Weights of a small GPT-style language model, trained from scratch on English Wikipedia: MLP 1024 SwiGLU.
Each number is 200 + 30 x the weight over its row's rms, rounded and kept within 0 to 999. Layers, rows and columns count from 0. The size before them is the row's rms in percent of the matrix's.

# layer 2 MLP down (transposed), 1024x192, rms 0.0668, rows 869-893, columns 0-95
087,200,253,207,241,161,150,241,212,232,280,223,134,206,251,212,202,196,225,139,229,210,209,213,240,217,188,176,174,184,187,192,180,182,186,176,229,183,190,243,236,180,221,231,236,206,207,192,216,212,206,177,231,203,223,203,189,180,200,177,179,238,243,209,168,179,128,212,236,227,208,150,183,163,190,211,201,215,252,215,216,195,166,148,249,163,209,230,174,203,209,159,185,205,182,205,193
113,194,232,203,183,177,212,236,170,185,234,135,205,187,233,221,181,183,191,143,265,168,175,184,234,194,233,252,196,209,164,201,182,187,208,209,229,198,202,155,159,175,159,168,183,197,179,186,216,234,213,155,187,220,157,205,225,194,206,199,223,135,207,210,213,248,159,185,170,230,233,234,213,161,207,249,241,186,155,206,254,178,212,174,193,182,122,262,148,197,182,242,157,271,223,195,209
087,157,211,195,166,234,212,157,194,173,183,242,209,237,216,166,248,173,214,137,212,213,235,199,203,207,223,202,180,186,196,190,181,137,198,209,203,277,196,219,227,226,238,140,204,227,199,201,166,253,194,219,181,165,222,180,163,194,219,187,210,239,235,153,216,198,209,204,209,227,263,204,196,254,223,175,156,205,185,206,181,192,192,216,224,206,201,286,219,246,175,245,178,210,263,212,195
099,252,207,213,221,204,208,165,191,248,209,183,182,201,228,220,228,156,233,213,212,186,218,180,211,194,234,159,209,224,183,176,186,203,174,152,237,232,248,214,221,274,159,218,187,180,190,204,135,187,157,207,255,262,207,220,239,213,174,233,213,175,192,246,187,174,139,236,209,201,191,176,195,166,164,217,223,236,230,178,256,202,214,196,178,223,183,218,182,111,210,207,183,215,188,178,172
096,170,181,156,175,158,206,282,201,214,172,253,236,199,212,173,190,215,225,215,222,211,181,194,216,215,255,135,164,185,211,187,196,193,223,179,211,241,190,183,219,155,216,194,220,206,191,205,232,179,205,233,251,173,193,169,167,212,187,210,221,179,205,227,171,261,242,188,208,205,143,180,233,185,173,229,176,101,211,224,181,171,168,202,207,195,219,179,207,234,216,217,118,228,216,212,167
096,112,207,263,175,257,218,184,233,153,200,180,168,225,134,188,220,150,212,204,170,177,222,226,132,191,193,247,185,174,208,248,197,240,149,245,175,224,200,180,204,203,194,186,136,160,190,164,209,151,154,225,232,230,161,157,160,184,164,227,213,155,221,189,230,182,224,177,188,179,240,223,205,189,194,209,191,201,137,169,165,187,234,198,203,169,244,215,174,218,199,218,212,199,206,155,173
095,230,233,263,225,187,194,194,217,181,174,155,140,202,171,176,278,209,209,162,213,163,251,214,185,233,167,196,207,223,175,180,249,245,216,231,200,190,186,205,178,261,174,250,251,190,173,207,199,232,222,200,235,215,210,200,225,230,169,187,182,202,215,217,216,252,179,182,189,196,165,224,190,196,143,142,258,157,159,225,232,205,248,194,245,220,220,172,170,208,239,186,187,200,237,226,168
092,119,199,227,180,249,159,193,217,216,181,163,191,213,172,161,209,158,217,241,231,181,210,205,203,210,215,193,256,176,210,215,173,226,125,192,185,186,203,216,161,240,237,256,141,217,185,205,198,162,141,192,248,161,224,139,197,246,249,268,204,163,235,244,175,172,126,160,234,219,238,214,170,176,173,148,126,187,159,193,225,249,211,248,182,261,192,227,211,178,253,192,223,252,220,134,227
110,196,191,199,266,181,205,210,157,231,250,197,148,200,224,191,144,194,218,187,224,232,229,235,206,196,209,237,227,192,187,225,213,183,182,138,234,195,221,239,228,151,221,220,150,167,222,190,175,218,196,190,156,182,245,166,193,170,204,188,181,195,258,181,191,193,220,233,271,172,198,198,233,150,233,223,209,190,207,255,228,165,214,224,208,183,188,225,163,163,195,195,222,247,173,282,239
081,252,206,249,209,244,226,186,190,156,152,161,184,183,146,206,236,134,183,194,188,232,236,185,189,148,216,234,229,180,274,203,169,192,121,205,118,202,220,206,171,224,199,187,168,165,193,174,205,199,184,193,219,228,171,218,197,181,216,198,229,195,208,189,142,159,208,156,200,210,226,246,204,244,203,243,209,190,243,244,208,172,196,195,172,229,244,232,194,183,179,243,242,165,193,221,194
102,179,202,211,149,187,206,235,189,167,172,216,152,235,175,233,182,239,217,243,156,171,234,167,162,198,247,167,176,148,177,155,153,228,185,215,162,158,240,243,214,192,209,225,231,255,161,227,225,229,181,241,219,225,237,258,181,192,266,223,239,173,184,156,209,185,180,188,190,211,199,223,117,197,157,169,206,168,175,155,199,198,179,200,219,219,181,220,198,206,194,179,198,203,226,157,164
104,247,194,230,188,159,210,159,185,196,219,245,149,205,257,199,196,215,201,173,172,191,148,179,266,166,251,124,192,216,212,225,227,193,182,223,185,130,194,212,236,184,237,234,213,204,194,213,225,226,216,193,187,203,201,193,204,185,248,201,187,219,162,154,187,247,169,191,218,210,184,191,180,219,236,249,154,206,189,210,210,259,201,196,239,165,196,172,194,195,158,219,207,201,199,218,142
107,243,200,166,221,175,110,231,210,202,233,196,239,266,213,203,203,198,185,159,194,185,222,191,213,179,169,173,226,184,191,205,227,191,209,179,209,200,181,212,163,208,181,180,197,231,223,196,184,219,177,207,199,221,144,196,280,199,194,209,225,200,176,151,176,213,206,222,222,240,261,229,158,204,243,284,181,197,199,224,182,143,183,223,220,201,203,264,263,185,192,174,219,211,162,165,146
084,251,198,164,193,170,187,189,250,202,155,153,198,259,195,234,227,226,184,192,212,126,175,236,150,189,193,183,196,208,183,232,215,219,261,153,193,195,185,229,164,221,182,184,191,217,132,201,183,232,195,221,224,201,234,230,249,250,174,221,227,224,281,211,192,229,238,211,184,188,192,209,221,185,190,218,206,232,291,251,207,217,213,189,191,225,111,180,179,250,166,168,202,195,219,200,193
093,199,179,210,193,207,234,183,188,204,189,160,171,167,176,191,222,179,216,215,174,187,210,194,168,242,234,233,183,165,197,174,195,233,175,160,264,239,202,226,187,176,235,261,198,256,224,208,229,188,163,164,195,198,191,153,190,236,197,236,255,160,230,185,161,242,223,152,225,235,182,205,161,172,221,201,231,174,203,193,218,203,207,166,176,170,219,183,147,205,185,181,201,175,217,239,174
096,260,168,197,214,195,188,159,191,249,185,243,252,265,182,221,149,203,248,230,218,169,212,201,234,187,184,246,191,249,190,194,167,178,213,194,215,200,176,196,193,194,185,136,233,207,197,174,195,179,178,139,189,198,201,230,210,197,149,160,205,173,193,165,195,225,167,160,247,228,178,170,200,219,216,227,240,189,179,203,269,254,190,209,178,219,201,216,174,205,213,160,185,201,150,247,262
111,221,191,154,205,192,239,157,138,193,224,218,161,232,219,211,220,151,157,169,197,150,246,203,216,193,254,155,167,167,149,202,178,231,176,200,241,197,164,229,188,243,188,223,213,205,216,167,223,161,169,191,199,180,206,189,171,207,211,196,227,216,207,179,214,210,183,209,222,216,276,218,239,160,145,156,227,194,252,216,240,275,214,208,179,143,167,216,185,184,230,169,161,180,208,238,182
090,246,266,220,206,216,236,206,196,221,161,221,187,210,203,187,178,153,237,206,232,200,168,178,291,187,213,174,210,234,165,240,172,217,226,233,183,183,242,173,218,151,172,189,210,155,178,178,263,257,192,172,238,201,233,146,205,215,171,189,184,224,221,219,192,195,169,179,148,182,242,221,245,175,173,167,158,184,192,209,224,192,209,217,240,176,195,195,193,271,219,215,226,187,187,203,174
100,206,176,208,166,190,181,197,186,199,195,168,215,194,281,189,188,241,181,154,181,156,204,129,217,192,203,241,214,225,204,196,142,256,160,192,234,142,197,225,235,196,190,144,180,187,222,243,202,194,178,179,177,143,165,263,203,226,162,153,186,214,176,221,215,193,213,191,224,190,227,201,243,215,254,163,167,205,219,191,198,133,197,142,211,239,182,177,192,196,243,202,188,160,218,225,186
102,207,228,245,261,162,223,209,238,229,168,168,162,195,239,219,195,241,263,168,225,161,167,214,207,262,179,220,213,215,176,193,143,154,200,202,174,195,243,187,203,242,161,184,162,187,220,258,190,222,219,204,227,212,209,214,199,201,210,197,199,157,164,246,257,206,195,196,178,206,227,181,181,201,230,129,232,254,218,198,191,230,205,149,125,217,245,182,200,270,196,158,214,198,182,221,229
110,220,264,181,217,192,172,186,307,257,223,194,183,281,237,189,201,238,164,199,195,235,201,188,192,191,202,173,225,181,187,174,244,221,216,178,193,180,232,153,185,197,209,237,210,231,235,193,159,208,206,182,164,171,192,207,183,221,189,143,192,203,217,160,154,199,262,246,166,194,194,203,192,192,233,182,167,177,176,237,201,179,255,142,172,238,221,220,223,219,243,213,181,217,183,179,185
095,207,171,149,197,192,141,195,197,216,177,171,265,198,154,182,179,165,193,212,205,206,201,210,219,213,226,174,225,201,215,195,204,162,222,174,238,189,225,169,182,236,162,224,173,254,206,214,227,222,154,194,217,221,175,185,206,216,197,176,203,209,188,168,233,185,161,181,230,171,191,203,197,231,222,263,244,203,169,204,155,165,223,207,178,195,174,226,235,200,257,218,226,183,182,220,201
132,170,231,202,233,204,226,238,226,191,220,214,206,264,238,187,221,228,206,225,191,184,226,223,198,214,172,218,238,163,235,184,180,152,217,221,182,178,202,233,208,179,183,186,142,117,209,184,177,212,204,218,203,211,186,134,164,141,195,205,208,232,269,220,182,185,268,208,242,202,186,205,204,192,169,154,261,232,283,212,201,225,173,214,176,200,205,177,226,180,231,234,221,198,200,165,231
108,174,211,198,156,145,196,212,173,176,218,238,230,205,183,145,211,194,227,169,206,260,175,181,188,253,221,160,196,194,245,172,181,215,138,183,198,193,191,237,210,209,159,179,177,193,204,248,204,145,217,142,230,253,242,233,222,229,208,204,208,210,209,245,260,214,189,246,200,206,221,184,197,158,203,227,231,177,210,189,173,165,186,195,229,184,180,239,239,230,180,204,188,223,168,224,168
105,250,176,200,183,199,195,223,188,251,193,168,221,225,216,188,224,231,182,226,133,127,208,191,197,179,209,142,208,205,211,161,198,211,197,244,218,162,173,196,170,184,172,233,194,220,228,191,133,180,220,194,205,210,170,195,260,205,202,184,209,221,195,235,173,201,277,178,184,183,199,255,211,212,226,168,232,184,198,206,174,210,190,181,187,202,194,175,228,231,212,205,164,239,194,229,214
# layer 2 MLP gate, 1024x192, rms 0.0666, rows 870-893, columns 0-95
102,188,173,201,213,203,219,215,226,177,197,267,207,211,233,234,168,259,160,158,201,248,180,190,213,197,257,193,184,219,167,183,235,146,158,225,203,229,193,167,187,196,137,207,211,126,238,278,208,165,218,145,206,221,213,271,208,187,206,162,219,155,191,230,229,188,195,233,225,186,260,192,211,195,207,164,183,209,289,177,186,194,184,226,220,199,215,165,222,158,192,220,162,224,182,167,129
080,219,272,180,282,230,218,206,230,196,222,167,198,203,231,226,184,221,220,210,215,120,165,188,197,247,145,224,193,174,195,188,191,135,221,214,218,186,183,158,214,204,165,202,234,202,229,205,194,186,163,230,185,162,206,208,243,175,190,208,215,224,217,210,207,154,193,235,205,167,169,219,193,156,250,207,231,182,176,227,148,201,230,225,262,212,163,206,206,196,206,193,164,189,195,182,233
100,164,178,173,193,189,210,205,207,179,173,202,219,190,185,206,194,173,174,200,173,241,283,230,191,191,182,213,207,195,224,226,225,254,173,177,229,217,210,171,188,158,209,169,197,203,180,190,182,221,213,187,139,164,268,247,219,207,208,140,225,249,182,178,166,222,197,150,235,184,183,207,189,227,204,155,169,201,210,201,111,187,218,222,206,159,256,221,225,220,179,169,218,179,198,200,227
086,181,250,212,228,239,175,148,167,208,238,153,217,250,249,193,170,193,221,205,195,122,225,227,198,200,203,218,202,229,201,210,240,244,219,153,228,236,162,221,188,185,170,208,176,173,180,206,151,218,205,171,178,252,215,197,251,156,237,190,169,187,212,197,158,193,179,247,208,201,201,189,202,217,174,148,202,220,221,187,172,216,222,200,184,199,163,206,187,152,150,187,225,162,164,213,199
097,242,201,186,182,159,237,234,218,235,135,162,203,234,179,208,169,188,226,176,209,190,205,239,230,232,192,162,209,236,204,197,212,180,176,174,186,235,194,200,118,230,205,204,239,194,248,192,194,195,176,204,191,244,183,183,240,196,221,226,175,216,235,191,224,181,158,191,222,152,136,213,216,155,180,180,235,199,227,218,188,212,186,187,233,144,170,208,235,180,125,154,193,209,255,204,222
095,149,223,230,234,237,190,162,279,217,175,223,192,221,237,173,151,253,177,219,217,153,201,199,182,237,157,198,202,212,187,220,227,150,253,234,235,190,201,215,257,202,179,207,226,213,169,176,226,184,189,207,243,188,177,221,237,184,241,196,189,209,232,159,220,195,181,207,166,162,189,240,257,189,187,207,194,223,230,145,165,203,207,202,214,179,158,204,186,156,260,228,173,240,191,175,194
082,212,247,206,157,224,185,165,228,191,208,215,206,177,212,273,199,201,252,230,189,250,185,233,204,182,182,206,193,216,196,219,176,210,134,217,215,166,165,228,185,206,181,225,244,230,241,238,218,253,205,218,202,120,196,210,188,209,226,255,241,195,202,194,210,212,219,212,219,213,199,192,172,183,230,200,167,174,170,217,183,225,229,149,160,254,201,210,222,209,194,213,160,202,171,193,177
111,149,220,202,255,169,237,162,199,259,239,160,211,234,210,144,191,224,215,168,217,221,186,194,216,138,208,196,268,186,236,196,250,202,198,178,240,234,224,212,200,158,219,187,187,221,198,138,211,190,176,165,167,178,190,243,171,228,181,227,230,207,136,179,162,190,163,185,248,179,211,197,178,191,167,230,239,173,195,194,213,222,233,206,199,166,194,237,241,218,185,217,164,211,195,207,184
096,169,197,196,262,206,159,183,183,279,228,139,231,236,256,228,220,241,193,217,196,157,222,198,164,188,217,195,168,190,196,213,161,210,190,224,189,219,182,209,175,176,193,207,189,211,221,225,276,272,208,220,164,187,179,209,146,195,215,172,192,194,212,185,171,210,208,227,246,176,192,219,179,217,236,208,221,213,202,215,228,188,172,185,195,191,124,178,229,175,170,207,157,242,229,146,202
093,215,179,221,230,157,213,263,153,187,236,217,177,190,197,247,240,211,169,200,173,192,203,213,171,182,193,221,138,186,240,236,244,197,264,174,182,152,203,162,240,221,171,183,237,210,225,203,257,179,213,201,148,180,249,211,197,234,163,168,244,206,235,201,158,185,243,222,221,178,185,260,217,228,228,214,178,226,189,185,223,199,224,199,177,186,225,204,231,233,172,199,213,179,217,214,168
112,230,227,193,153,219,198,171,199,181,217,204,206,222,223,191,186,174,194,188,164,194,164,212,252,201,207,160,229,233,214,207,204,136,196,114,216,164,193,162,228,173,147,187,200,194,182,175,183,253,203,191,217,194,206,181,231,148,177,223,210,137,197,251,216,206,224,174,164,148,233,188,199,204,205,216,215,211,222,198,170,207,239,207,244,209,177,210,253,246,218,205,203,187,196,235,198
108,230,208,153,195,204,226,240,226,179,252,218,245,236,248,160,162,206,222,202,213,214,171,204,130,249,245,227,179,248,219,240,181,191,208,143,195,208,237,185,181,179,205,167,248,148,176,210,223,193,231,184,198,217,242,182,181,196,209,231,162,129,190,205,186,186,280,203,176,215,179,201,200,185,204,205,239,234,212,212,205,253,212,232,183,222,210,173,173,180,200,253,224,215,234,203,152
093,156,231,192,173,224,199,208,210,228,209,203,210,187,198,186,239,200,181,226,193,186,183,200,211,185,227,236,228,166,194,161,180,175,216,243,156,182,223,181,225,191,203,145,163,243,197,209,193,160,233,225,166,184,219,205,205,195,182,200,244,236,163,158,206,206,179,178,159,209,144,202,206,247,216,215,224,209,208,198,160,184,215,161,187,217,241,179,181,214,258,182,181,169,152,166,182
085,228,182,205,177,181,208,186,251,241,210,170,145,186,225,179,222,191,177,203,226,148,208,229,232,166,219,212,238,166,168,196,192,166,148,206,188,187,189,210,221,223,153,191,181,232,193,234,234,197,208,194,184,197,202,210,216,161,170,206,241,216,155,159,208,239,190,198,206,184,172,214,226,206,196,201,199,208,202,215,200,232,192,179,209,152,227,208,172,243,180,209,217,199,168,251,133
107,197,202,228,146,203,189,211,188,214,147,214,172,208,195,193,210,151,190,124,229,236,207,219,255,201,205,226,195,192,156,185,210,201,188,158,248,190,239,234,176,255,191,187,217,212,174,199,184,160,169,223,192,202,187,129,203,200,210,230,234,196,190,211,162,187,183,185,228,182,173,204,220,230,154,228,196,171,214,282,179,274,194,153,192,199,202,191,232,207,192,194,231,225,283,173,210
107,200,177,233,203,247,253,206,219,173,185,215,215,203,225,132,221,208,227,211,204,191,193,214,160,230,225,177,175,246,205,201,200,200,216,195,189,208,209,229,176,144,162,150,229,254,176,129,242,208,239,234,190,193,226,232,187,214,207,193,221,203,159,178,172,190,131,222,184,207,189,217,180,164,178,192,176,206,267,228,151,193,278,185,195,180,244,205,212,240,218,206,216,190,208,258,204
092,230,232,195,228,231,157,171,169,216,160,232,123,192,219,218,157,218,208,207,238,182,196,190,151,233,184,228,198,188,209,211,165,196,210,236,186,194,222,208,182,179,189,217,225,189,149,167,176,219,240,215,196,195,167,173,234,173,229,186,221,208,204,185,223,253,200,227,194,179,187,227,185,251,190,181,227,239,194,139,164,196,197,200,179,165,232,223,218,151,139,181,197,244,281,172,186
097,153,248,244,161,266,200,171,202,219,214,236,203,166,173,235,201,199,194,198,194,189,208,189,237,228,206,187,197,191,247,218,216,182,193,191,203,239,228,242,256,212,210,173,170,169,238,218,214,112,191,212,196,156,183,176,203,216,151,246,206,222,190,192,177,203,208,204,210,195,188,179,178,218,210,244,144,151,285,221,206,216,220,183,195,213,173,202,208,195,209,239,197,161,192,245,225
110,212,264,196,128,234,207,182,188,251,278,144,154,191,179,206,203,189,150,260,168,205,261,212,183,200,148,177,188,163,203,190,167,212,236,155,183,227,202,178,196,171,180,184,255,192,157,186,180,228,216,219,245,198,172,170,157,193,205,163,165,204,212,208,218,189,212,153,218,237,229,166,180,244,197,194,169,204,196,188,180,201,179,218,255,248,129,161,196,167,200,185,261,225,203,259,204
109,234,254,185,170,168,261,193,214,185,180,227,187,170,204,214,182,209,170,156,137,246,157,218,192,213,121,148,207,212,178,275,226,200,190,190,244,164,259,219,179,168,247,188,167,245,189,245,282,247,237,205,235,192,209,231,200,229,209,222,181,214,176,214,239,244,199,204,199,199,236,176,190,219,191,188,194,201,181,208,180,204,211,202,210,182,242,160,198,148,195,161,217,214,166,224,270
093,169,235,188,167,195,227,248,243,188,209,195,198,222,161,196,164,154,183,205,166,204,230,177,161,202,173,168,169,192,258,193,181,238,218,183,261,217,167,251,228,177,160,197,271,217,169,237,276,210,172,218,215,240,236,171,231,184,223,212,203,195,192,230,239,194,152,177,210,215,216,218,212,190,219,160,204,201,215,184,199,151,219,206,232,191,179,179,122,156,204,178,213,217,170,159,214
140,168,176,222,152,225,218,162,232,199,156,177,211,157,230,147,150,218,155,245,206,184,215,167,160,162,229,207,187,204,192,201,193,204,212,147,220,214,184,147,201,244,224,178,228,215,199,198,210,171,191,249,181,189,247,204,226,221,190,297,221,157,200,176,223,168,210,186,155,164,233,186,218,199,229,228,190,192,204,150,172,190,199,234,202,152,236,222,174,242,241,195,229,200,184,205,206
108,199,207,208,145,165,171,226,208,188,181,157,162,175,208,208,196,133,236,184,236,171,213,210,164,230,204,179,208,174,207,200,209,207,229,165,207,214,206,231,168,220,200,229,169,187,184,168,132,199,212,211,183,200,179,204,272,210,249,207,250,197,247,219,200,171,226,209,200,208,214,162,168,166,247,197,202,205,258,178,204,199,190,254,268,264,192,261,245,176,177,186,177,219,183,208,163
121,224,240,168,227,242,190,183,232,223,145,217,245,157,194,152,202,193,176,215,190,215,226,149,258,148,214,164,250,226,233,176,184,193,236,243,195,186,184,188,205,215,289,181,199,212,239,181,210,210,206,206,215,195,242,194,218,243,139,191,248,181,228,188,197,203,223,216,194,160,214,245,240,201,197,202,213,150,188,222,176,205,186,198,197,216,219,216,211,174,233,181,193,228,270,225,170
# layer 2 MLP up, 1024x192, rms 0.067, rows 870-893, columns 0-95
111,216,229,215,274,176,181,154,189,227,193,191,241,216,226,276,185,222,147,211,225,217,222,165,164,215,207,206,217,252,189,201,140,207,156,187,197,178,221,195,175,183,152,178,210,158,233,207,240,225,241,216,175,226,161,251,193,213,190,216,179,180,188,225,189,244,127,177,237,175,237,224,138,187,240,182,237,176,233,240,280,188,186,207,227,179,218,214,231,173,175,270,199,244,224,204,203
080,228,233,226,201,233,205,186,202,214,179,177,186,250,219,226,222,238,219,187,187,170,183,202,250,251,200,213,182,170,255,191,188,131,170,177,168,151,232,177,213,220,190,201,240,238,168,203,122,186,170,211,217,197,191,228,235,203,194,195,181,257,228,200,204,187,178,204,219,204,211,178,223,200,244,216,209,189,151,228,196,240,237,193,234,208,206,199,271,200,204,207,210,177,205,212,233
094,154,205,178,215,162,228,220,189,204,213,209,235,206,195,163,200,200,251,194,235,211,241,219,197,220,143,215,211,212,228,226,211,220,182,220,208,166,159,176,179,252,144,187,213,176,196,208,163,177,226,204,210,156,199,260,243,212,228,138,217,204,159,210,203,209,179,182,189,225,219,172,227,201,213,198,202,241,265,217,157,203,273,217,213,212,205,236,204,242,194,184,221,205,165,191,189
092,166,189,191,203,186,182,253,235,224,171,283,167,189,176,147,202,187,237,177,232,224,211,185,182,186,270,200,171,186,175,164,186,149,218,230,225,216,248,177,199,197,212,203,262,169,188,203,238,209,189,195,243,203,211,212,121,214,169,160,245,199,227,191,231,215,264,182,168,223,198,241,213,174,221,245,174,126,177,177,219,165,212,227,211,225,258,149,193,185,261,241,176,205,187,179,199
096,164,189,209,180,246,195,202,214,178,189,180,225,229,165,222,169,180,175,184,175,188,221,210,204,200,130,248,243,159,166,214,194,219,110,220,243,242,246,185,237,194,239,252,143,231,193,218,194,175,224,202,246,212,227,194,163,195,190,177,251,155,183,199,220,217,160,125,168,227,179,180,182,199,176,167,193,196,191,131,214,194,218,164,205,115,171,230,218,162,233,230,188,265,196,200,193
095,215,194,254,208,218,197,190,287,229,200,137,197,164,180,218,218,203,183,182,232,202,174,172,191,215,160,171,143,170,191,206,219,196,267,206,202,157,222,223,229,180,205,279,215,250,173,222,214,203,220,221,243,239,247,230,193,214,248,223,139,198,197,165,208,218,202,220,154,196,205,233,200,157,221,211,217,259,210,157,200,216,202,206,169,186,235,222,188,211,202,241,197,212,203,251,152
090,221,194,176,180,221,193,191,161,202,244,222,266,157,170,224,193,185,233,253,214,174,226,206,169,229,223,211,186,207,223,125,192,196,181,207,195,187,174,185,171,208,136,219,222,188,203,242,251,298,235,223,156,194,174,186,184,189,252,254,227,188,179,158,199,187,192,165,163,204,173,174,194,196,212,214,190,225,224,244,177,235,239,171,170,250,185,255,228,203,157,184,166,147,162,182,147
119,230,175,198,212,169,203,190,201,225,201,156,172,152,227,155,197,217,244,155,262,226,228,186,188,184,188,212,191,181,273,220,255,161,165,160,197,182,166,108,140,199,175,172,203,196,187,205,185,207,236,225,206,152,241,186,177,158,212,188,251,282,202,197,199,206,198,181,214,203,206,215,188,181,179,162,197,185,226,201,169,201,232,246,192,199,218,212,188,195,231,181,243,232,215,163,179
097,220,165,185,159,206,188,210,205,118,200,220,164,193,240,189,194,214,253,225,209,208,202,187,171,247,260,213,154,178,181,224,218,234,246,189,271,229,188,195,230,177,216,206,211,201,202,211,215,234,183,199,235,156,206,168,232,143,202,216,208,214,212,223,239,177,207,168,253,151,208,123,207,170,213,139,207,231,217,148,153,192,212,197,199,204,211,143,198,213,220,226,186,171,182,206,178
094,218,236,187,241,188,210,226,178,172,198,167,175,201,219,228,212,191,148,159,162,254,224,225,202,207,181,220,137,197,251,156,237,200,278,193,198,206,220,190,201,176,151,223,238,162,182,207,197,190,207,185,128,217,233,190,181,224,179,170,224,229,248,217,162,191,229,167,208,165,188,280,158,258,211,249,152,210,231,195,189,190,183,223,156,193,217,180,173,245,172,166,190,198,203,178,208
108,171,193,210,158,154,196,140,140,190,214,210,190,177,202,180,181,195,196,215,196,157,203,210,193,258,149,213,183,161,194,159,248,182,204,185,162,226,201,202,251,258,220,197,195,219,196,177,229,148,142,168,201,227,250,106,191,192,188,187,211,238,141,199,208,226,163,172,214,244,174,170,214,204,186,198,175,200,192,201,201,203,187,232,162,217,257,135,230,221,217,206,159,221,203,267,212
108,173,175,190,192,209,230,185,210,202,221,184,212,207,181,209,189,232,263,139,245,182,259,161,209,197,189,196,245,159,233,222,219,192,155,176,239,207,260,186,223,271,230,197,214,151,181,200,265,226,206,237,280,223,214,210,214,205,178,210,203,171,168,230,202,155,219,210,191,183,234,193,172,206,207,272,187,228,151,158,193,201,208,245,173,187,135,225,234,257,257,171,220,203,175,250,183
088,183,229,201,191,218,177,175,215,206,198,196,226,156,202,213,226,157,140,201,224,197,141,254,207,168,218,212,211,222,206,168,175,170,220,238,191,185,222,195,205,145,204,149,182,245,205,255,172,199,220,213,202,225,156,225,220,151,196,138,209,198,169,166,219,225,232,199,230,162,173,234,243,248,233,214,209,203,228,129,134,175,219,152,202,219,222,167,173,218,205,206,163,206,180,189,162
091,213,234,170,222,176,260,238,225,223,212,182,154,197,213,199,159,211,201,181,221,223,161,219,201,155,235,229,210,169,180,167,194,214,192,225,192,176,241,166,244,211,226,179,178,209,242,251,218,221,188,167,167,170,180,140,173,208,230,208,263,172,196,213,179,205,194,264,223,227,157,201,181,233,185,254,210,212,196,221,214,207,234,166,209,194,175,206,181,194,212,144,223,257,176,238,149
093,234,233,196,156,237,159,202,241,211,154,218,171,234,204,207,161,197,211,246,213,169,163,207,235,172,167,210,176,273,152,203,166,225,239,134,255,163,194,201,203,192,200,186,251,193,181,199,190,202,197,265,196,225,207,137,226,227,182,178,189,195,197,201,168,206,227,208,192,183,198,240,179,206,241,180,169,176,227,248,225,219,218,141,243,191,215,224,231,232,201,205,195,223,232,188,189
109,203,219,210,189,254,214,238,178,239,239,240,180,184,214,197,187,213,196,176,153,165,207,245,144,237,235,147,241,225,226,165,220,186,235,181,221,218,223,257,220,177,202,211,188,186,184,162,231,206,214,169,197,206,235,176,142,274,236,175,203,214,185,189,242,187,169,221,190,205,165,207,171,186,238,204,164,230,189,221,216,162,176,224,152,191,211,214,199,269,199,165,203,154,197,246,209
083,180,231,159,209,213,195,163,179,211,187,223,131,221,206,142,157,249,198,252,221,229,182,186,148,191,255,182,200,216,198,162,167,177,222,239,209,176,213,200,236,232,188,209,217,203,194,174,129,244,225,260,171,159,188,224,229,181,204,201,219,183,221,178,219,219,206,181,146,169,211,180,211,190,200,182,223,207,200,199,204,210,228,198,234,194,236,233,171,135,178,117,205,260,209,189,206
099,236,257,251,200,188,147,190,214,206,235,169,222,132,214,237,219,219,234,167,143,99,172,180,218,261,184,244,178,183,192,188,133,196,157,189,172,188,241,236,208,161,256,181,265,185,199,187,250,176,190,234,158,201,198,184,184,202,215,210,156,193,183,177,197,224,229,206,185,197,202,207,236,214,228,216,155,148,223,237,227,209,204,230,194,191,197,158,238,201,168,218,204,209,215,218,187
109,184,202,185,222,264,212,170,210,190,187,179,197,175,202,185,276,171,218,227,170,193,242,215,214,188,223,161,210,183,214,208,161,190,171,233,195,174,195,171,201,215,196,274,128,229,237,215,194,212,227,240,210,228,263,185,207,253,202,186,237,257,204,226,232,234,211,238,202,221,216,185,192,119,215,170,231,187,143,202,197,203,184,173,223,203,169,215,191,260,157,196,231,177,127,190,163
109,191,214,189,239,133,160,224,228,220,201,217,242,273,162,257,172,173,205,233,203,171,147,196,232,166,201,205,216,170,216,186,245,243,176,187,154,182,232,179,188,256,179,217,258,213,160,154,169,236,181,214,172,192,253,150,184,169,182,186,237,245,148,207,189,212,220,210,210,203,234,221,174,227,223,158,173,203,223,184,205,193,153,205,124,218,209,177,202,147,261,263,159,182,216,166,152
090,280,188,230,206,236,149,171,162,170,187,177,225,172,209,159,220,175,170,168,222,182,174,209,257,197,248,255,215,210,192,234,263,169,198,185,200,214,228,193,186,159,176,198,177,229,245,175,181,169,216,213,210,198,174,154,174,180,225,209,261,202,197,194,173,219,224,199,157,139,168,207,191,194,205,200,201,167,180,177,142,183,207,221,186,214,210,214,223,209,249,206,192,173,172,154,223
122,212,258,246,186,196,183,213,192,185,237,253,192,168,174,243,213,144,220,221,192,195,185,265,228,218,212,190,153,205,226,243,174,188,204,216,197,181,239,249,191,186,172,263,149,161,211,194,195,180,196,161,175,203,188,185,203,123,177,151,169,198,204,121,184,222,224,200,213,176,193,176,218,246,162,179,172,208,298,174,257,228,181,168,207,181,207,201,213,193,202,189,192,261,180,232,210
103,197,256,234,177,256,183,163,209,217,277,211,227,274,225,217,200,245,163,149,157,201,171,213,214,238,217,215,217,239,179,214,176,207,159,215,221,242,173,173,192,158,194,145,227,194,145,211,244,210,211,197,237,223,203,209,193,197,179,165,184,194,203,217,296,173,167,139,233,194,183,217,220,234,144,243,174,241,158,196,185,208,180,159,173,174,172,166,225,227,197,193,182,168,187,206,205
117,169,174,205,157,193,176,207,220,147,199,229,169,189,217,212,154,201,167,157,158,240,212,243,201,243,254,170,185,185,223,262,217,236,195,145,192,235,211,164,245,178,167,188,208,151,181,231,228,242,168,208,205,201,217,236,167,202,171,169,219,209,218,161,148,183,148,185,132,168,185,137,171,217,192,187,215,178,164,156,211,209,203,174,195,271,186,229,202,214,178,219,208,216,191,198,178